Weights of a small transformer language model.
Training: a variant of Adam for these matrices, 292M tokens, 8912 steps.
Each number is 500 + 25 x the weight over its row's rms, rounded and kept within 0 to 999. Layers, rows and columns count from 0. Numbers have three digits each. The size before them is the row's rms in percent of the matrix's.

# up: layer 6 MLP up, 448x160, rms 0.118, rows 369-394, columns 0-79
# down: layer 6 MLP down (transposed), 448x160, rms 0.116, rows 369-393, columns 0-79
# gate: layer 6 MLP gate, 448x160, rms 0.125, rows 370-394, columns 0-79
up369 103:513498507472507486469512509482526534484446489491507490511448514458507547456488484523527453487467493538502510495498523522507488456516504443513498480515480461472497500518498525507501485527536545503487541514484487527498483476506517513494557498
down369 099:469527551509512500488524495480485481537527526505466522532531512520510518481514483480512510464507481498505503524501514476521501522517468472431516506513527533488478496469471513454516518508501489530489524470503475560438491489513456507516504494
gate370 101:524509479534490527473531492471510463452513481455488507486480490522538489493516549512544485502472521540521482485504502494502532522502497505482514487537500503495485477569487509480509480535488499533557537504502524507521507501460476481420458475
up370 098:526486500499486469516510468490499504496528491549501465492546515500491517506464490573546472472480494516465510474492534513480475530513480474508502513495525493506479520475513539511508550501472532508486517497526523531540486500509503479505522475
down370 103:493465469521490535529445509517530484474464472537500497514506522547505475460511500508527541454486546513495485488489479472504496492514508506507483500506526461477451478547463479519498540488508478479491548473498509460540527534536500513494500499
gate371 103:540472495495538484428480500486500531472503451471463523523488480508518481498455529495524480476518487510505515523512487483521531467513509475522461491499510519537509511514528495506529456482555515547484480509514500481486520506461524518495505524
up371 107:492521460527500525524483515497473509467495473442488473513520463501515468439478510511515509504499495531512486492522496461490521459497479503507511440529566492513540521479541508534476509522504522492522473505552512500554480521491475493500456496
down371 108:523510479471511490504539497545505522467517479477523497528486462527480467496477532482520523483475516506523538516515481505514515528523517509498494563540506527552536514513484503485485485480512502532517494466520500528489519486465511504578501511
gate372 097:494533510508502517508524489523516502474461478500490509520480483523500508494519515458497491524478507503516460495519498517489545522549510477467531450552470476504520475533532524508527537487469493486511493474529467525455477510504507526479510505
up372 095:491463508516561466469525472478492517536510508492482523508498468482485487506490456543524535505511497470465488509461512508525503478466468495499475524525501468485455507495479519555507480523530470557486507551462532491520515515511492475508501490
down372 091:434475449504519555487511512481494512495503487550496501506507514532511497521516562509520517529523546498493460497477520503502506474557483519480515545488534506526465523538508491489495515526542517527457489505543484472521506517479517484490465517
gate373 105:498497471565474519466491473486491545473506471500478534509523538488515486505501540512533492507463468498509472486540496479497550527497500455468482521469517517512543471526525452475476494490531492500522507478549495496492482500509523518488488454
up373 102:543502518461523463508480513546494510506492498482512495510474469507499489525519490507495526539473509487516517521511472510568503493512523511532513490462519456490500487518453493452540546542477448474497537458529519502509503505464480494507499506
down373 100:497493492505511546479496481499523477515472491482461532549508527527516493511518494482534479504464496511540507509531484495522512502537466519499500476499506479499501525507464539508499538547489442469493515489535510468518518481495496499532498496
gate374 094:453462489519463511437507502472509514504503509485509504497514478482538496487463505498489535500469560487532518543481511489488528472522477499529505495514494489509473507505525511525502502509513461500509521522562469481535508527449518498484511526
up374 094:508501491531489546498519462488545557529542527465523533521527431478523523521498472487505478473514509531539514495467487503510520503515497481493540511507489479512486522505495514506534505540498475523487530498513519512452501500531445482514511500
down374 099:526505502464473472479468502511550537543477524513531500473498446463528536459464531519548512507484489495516532496463522478490496520458487487506427513505481483455525491512520449500503492503509515524510492481515497525499477508492443484468505507
gate375 101:526490473525478489539527541488503491538523510497510473504482517511515478492509490467528532502486554482469451469503514480446529485506499491462488473520484466484500492514493500507514485458498493547496491518503545468508453491496525487493460466
up375 107:510508503498505528478498472541467507513494510515487508518489513492543494515522509496459486510515527497513521450510444525515510519468534515499482486494547539511483482496511480454524493483476501464503471486478482507469486509502491526496487499
down375 103:475472526464533508506532497532522513467483497560486503503532504448516506476496531501473500490494514507495541450474525502518527492468486466531480501495467511539492518543501453524564506523507498528516505473497502480464464476453500493468492519
gate376 105:502462541498469495512483519455494536482497525485494509476466465495499510534506487481491475480498491471504509512498530499498557524501494505489454558483495479502473439508551521516500480493494537502481560506521502556488457513480517491451489495
up376 099:486506467519493527494559492484489476511495510472439559508545510516474519477523565530513508465532487486530497500512475493521521499501492482473506485534459497548502530518506487492489471523476518511505484506510512513500494462504471485521546481
down376 105:512512512500499526457534511511495500476532507515455505503489540490477491488479553498533526515568499528499530512503472492520508499484496431527467530482460543503507501514477498505535484519512460452506493536502485497478490503496533438492490479
gate377 104:498495507456476480534533491459550534509513492516468487477496495519490477516459511478513541526519503460489506492492534467474446514496525478487448507539488463473517512508515528486503511485499533473496459557496501496516484498476504472492512513
up377 105:479491550509437500522512479514480511529511522487519496472491472495510474475516517490470504465481498505466510505510519515503507484500420521459491503526530437477500521506542476535446508507495512528476498495509543523477524527498487492497537521
down377 105:472520537496524453458527501521494481522499425488511490501535532527484509489496536512500529506542513497484502499494487505553513503479477549497510519498476467515481468530487535497481471479517463475473502447463464499487546498488502495529477516
gate378 097:507454509492497523495489499495530517517419467499424518510471550509577485519485518475495491521507491513515491498473511523491502498539501494560523554504518507465497503519507496504542474540456497508518497522471513513468510515468478487469490479
up378 097:513502476518471511526504500515500503477509488520526513515504472508476546482508541492490482454490505517491480505534444491511525495493519466455510461535454508508477492534484482474488512478532499478491510486518502497543450501531505483483520512
down378 100:464476461489489495510486533497488509467497484519511479496488522480478498507521484554461529505521550520490488529536491467557505478491537506494487468535491495479511523489542502495494496523488508500485530499514537476472513480540529495492497499
gate379 095:483506491455437524513503495521509531505460470420497521494484502484475491495478521501512540491426481521497497507561470485544543452503513523495502475489525499488533515556484456510499501486508547561522495506516539517546466502533498518505474490
up379 094:475471520503487476512483456540486460507510473472528519478520493520556508530461514506503455497491500518523483497502494469524558488561556456509482475515547497475512493509523486505506467511498528491533530498511491522463501520462522500457474540
down379 094:512494548444491510527542441473507545466527473483515493514524516491500514489529497499502506473512470532557518512487508507471538545490526504499523493467501503494517510542532452496474458547543519483515468551501504520483531492500491517484506463
gate380 094:512446545499495510503523493482540474508498473477519555519472514494531525540470491434501515524516533550525472499516493486539486513498497493487481495499497476554426493537532458471507522511486491506493497506541502514472499522469499509435499468
up380 091:483513547505546491490546431516539494474507494481525516502533517472474517544491503483492549547522512525518514514500560474506473497463509496475513528496494519525481544557496496471475495498486511501479430502514489487477515491468489526504514484
down380 090:524550519521499487513508487459500518467498488496515467512544536457498479466493480551461518528512508479501478506516526517499506479495484542473493528533517512498511517483530460525484479532514538475492501486493478455475479531498501509560491514
gate381 108:503506501545488483531475522513479477504488490456522506528522509493467486496485512492457514542529490480481494560510486521495504455489432485471508493520502543483502510470532530487526542501535527472452539494507499459502503552498454472491517462
up381 104:511513486521509476517459535476482480504496472517511511531511487551485463491476507527517500507499494516522497468504463537504477493467479553517468535505509495502517505492533469483535535470531520493462515518443483445501484537487498469464496546
down381 106:488525487462482482452496526458534509504457519503504510505497558502484543530468499510505510503506530499472510533495525524468499515533499532555511547497473473477510521523506504484486514510547534504506542523503498512457504479514516450485476437
gate382 084:511502446480547500513471518539522477481472482446527504560514483521504513490498521504428496541533476477459512517530507501502508542506480525527501499496464509494529477522534487489491544502525549490523495516532525473538475495466474480479514497
up382 089:493481459477523514485482499533514498488472518445492491527484501506502509497499485503464489553520494481484549526529512499477502538530514508540560505557475516503470501535548462507508540510508551486556529485519532490515504512486523518480501485
down382 087:525528494500492497500493485516531465484488480462447494514476518477506515489490476507498503507559510509508525531498513477482491548518482473515525518496519474490515501496538516508501531502524501472474486522517487482531471498475508507513486499
gate383 095:495494497496511459461471488528479503534484518462480481477506500510505521507493516522474474522474522504507534539495494471505550497549537508514480467520497503486500509519528481476507502474512502529558508523510492500478503476485505538487470527
up383 097:513503478538482533500535518459484510462500508519524475512472502514497524555511509466499524492529463481539482518517543524479503476487504463507527527498476516484494526472458482543489515528496509457480491472488540502515495499507498505517521493
down383 094:492449490474486512549518488525554480498512485518521516494503502573497529524519526483506518512504492499460494510485521517510490518504490497509504496505470513497482472492454521521539566502471519470499496478513502458446514528500515471486487510
gate384 088:538477466474470486528475523488538488508469511518499529541520504502487515486476531491490427415489522537492483511505513523512503503500441486548498496492504532506484525528484536544458501516492501498523495507420539484482501503500527502486469504
up384 091:467515505493532486474504494490501556475514474536502492501481501498487500494483496516489502505529530526529504527483518542499478516537485543456492475481489488476476508480552481483509541466507439475507495491539451492518530496504456527515524521
down384 088:449505490534531535508464504504512485490481529520478474508493565516467486528514473493545521527524518476500519478488497482503473484495509500503524488514479506478516469466450456480507513464500472527514503471516499505502483483499529509496510487
gate385 105:490494514480473499517441491471497497505501518483458465498520484523502493484538489526544499514547484488452513462505488492493515467497467491450467472485496558500510507521505515499493496485534508479523492508481495488513449512497518509477494453
up385 108:483515506506492492506484522445447494496461489475500506494567494495509509521515492469511539498503516489502513459518516530523532469473531485534493469490515534472517533472512552523482536507507463535500463513516486521486508451502536498484509482
down385 108:473539489487482507519527467533506494445520459464484445494475516494481530491525528508541525488523465512521483506507476494506474530520476475496497464494531517537490462489505506479497475453479481512476498499479502501497506541515504526477497519
gate386 091:498502466528472523499503530468503497561524466512514470443477462528527499500495506521494488491460500516466502530490460499475498448500496468510551512529508472536482501471531520455568522493500478483500500508488545536498486514491464501507457513
up386 093:494531483477503481491481451530514519518540523503456495492510485513480512511516463476487466535543518496521520483467499542510507488511522534511480537529509514483530511520486479497494517522464539470549504504510479516499483522481546494514531502
down386 090:560510484504531506509522485509530449496498544517468507495503495473505517477545470488522507511545516494511488475484511509506482487505489488502517473471468496529500511530514478487466514502478512502470511530499493516493461504492520495441515507
gate387 104:514487511462494482504492493520526501443526537493470492504503489500499491552513510502534502521498506493457487482529513462504502505465473472464457517519508488420494505501470501509447492469534484490488539475450483482500488529532512548468487514
up387 108:546514452498524499522495517448516531519480487530503533498498532507463554501476521528489494438482466500519486500457486493488467466511532489553502492459461468486483463525508517464506481524492484476528482480504506477524528488509523468528517461
down387 102:471448514568535494519510496523506510479447498475509507498495503489482482472498486475494530491509464472520501507539473506506496511475472531452510487510510515493500530473483482460473549561517486515501485501453477524490448464494508544515501521
gate388 104:485484484465483526511468503500496505535524534507485526464505516447516501520487485482462485444497505507500505468478530536536467465511452480598498505506528536468483481476485467490514505508504479530482508499508489527567522473460482497486496508
up388 104:521515534488461498527489497490487520546510514531472524510464464499510466442494452435496491534502516492470504518481450529507494496496493477506522521479484481519503551504493510482512529462493510547509507465515453514532548522498464486540521556
down388 103:550487475534494519495494498537481516534481530461498490515485467473479523486447483546546495517492494519487541463464501500541495493504531540545487520493510506508503502509452520514551533482499522510508533521525471520478442521511509470529469506
gate389 096:505482469530489532513504475457499485497510504476498479526485500512517519537472546518474461482492559453511483484466536511517532511517492488498525477514456486454504466496514502487473506465535534494514523481474504482505507537452532492465482474
up389 096:510489530520529462502475512472415534488468454494485507550502502477469495489503488514518470470514445487474537513474514497431509540531456464495492544488495496499480455524500473531527462498529544538464490528495516514443455524508496512513499485
down389 100:556521504527481539524516500483465495476478509496492487502480413495501506506484505486490465485461514516510482467526492489495529488504524507516503548507461489532495495495507500473497513521548568513488505507502510496483487509458493502451503498
gate390 096:529505490511519537510502512491489473498509476449509535521472520539527510538517511488469485545521547512495522459483506486523508512558473468482480485502465464477486460527522481479554492493454530457465512496480481503464498527497490483481476512
up390 098:486481413487498492496470519508513502469478487493495487491490478452486511462476496516499511492466510477493533508519475522503537499451512492524490515506523510506462461520472467517483460481553515502540483505447523500555483520526440534475467478
down390 101:451530496508442484507483525533514499509492474492488478500502523495508504449495537528495529533507505522452477512519539563520507479494490507490497501496478409477531498507490484495482522493519525502507486492484549479515501499475489510459519448
gate391 102:509493558522471538528489518490499495491495544495485523475424507504459515467489493504505489502521466423434499523514476523504503473525531489531481477509481455478484474523521497496495515485523531560480559517500542521475501515506523500489498505
up391 103:503498484484481508532485498524468517511496513473493481509526546503483502521498545529524558507464515518508518506517497493504480470437450483530478494505482518529463509499485477455524513510522479470553495499470508527503516513504504507486499477
down391 104:490498497490484509473511533482538497509493507512496538496529482504515491453510490547562517502489515524562553505521509474532511482514456496494489499519518495493492539478515467516547494542499507465503482524551501509543496460471502532497490497
gate392 100:481499518528485490473503513494519482527473526491465493539517548524500497488480485472536487516486543509510539524501535497491482480544456525549546494504515490477495538533523529460510531556477488490503532481516552492511510480467483484480499509
up392 107:523481502450524503511540497488494510515522499488458522465482483493513509467494520497480525498534503442512514511517486513532484498527521498458521535473501520533477460501487515583537486436502506533519449522433464552484486499511528510493494503
down392 101:469417489429495530565526543479558517511481525499490497527483490466472491523476511496534470482479519499527531502529523514501475486495514490510529497522479508507479524508484470530461495512520524534520460542471489541485512504503452479486516494
gate393 105:448497523465476494510512525494506499539486477496515487534487498492509533506519482502541519526508485470487518505544462485477526537529465516513513480503526488483457486519500481487497496455503495529485522537498555455500476469520535508493489479
up393 103:531504451499489503489493477508500535491551505517517484522512490536521526509530542483503472502481498533501472525501473480487527527513503466487490499448494501478504475502501480538489500471522483514510485480436439543502463497509491538494493484
down393 104:468493500521500521512516483552495478496522491490502502487482493479438508500477461515508466538562509482494452477518553527502561475506529517441447472508491484460454472536473520464549490525501479460485505490464505497484500492499497495483502506
gate394 102:510479474514505483517532485477502532487505514495489483480495510533538550533495486536504481501452524503501500452512511480485499497494505483477494500505513493469492499491496522500462495526532499507512480541491485501509493507465427502480498484
up394 107:480522456535509450504513443560488509477515484520482480489514449531480480496483486510507502520505500473496479509488460467517534536516508512494475488512523481515529543530509570504511473519506476505490510495509488527489472507524490489501537474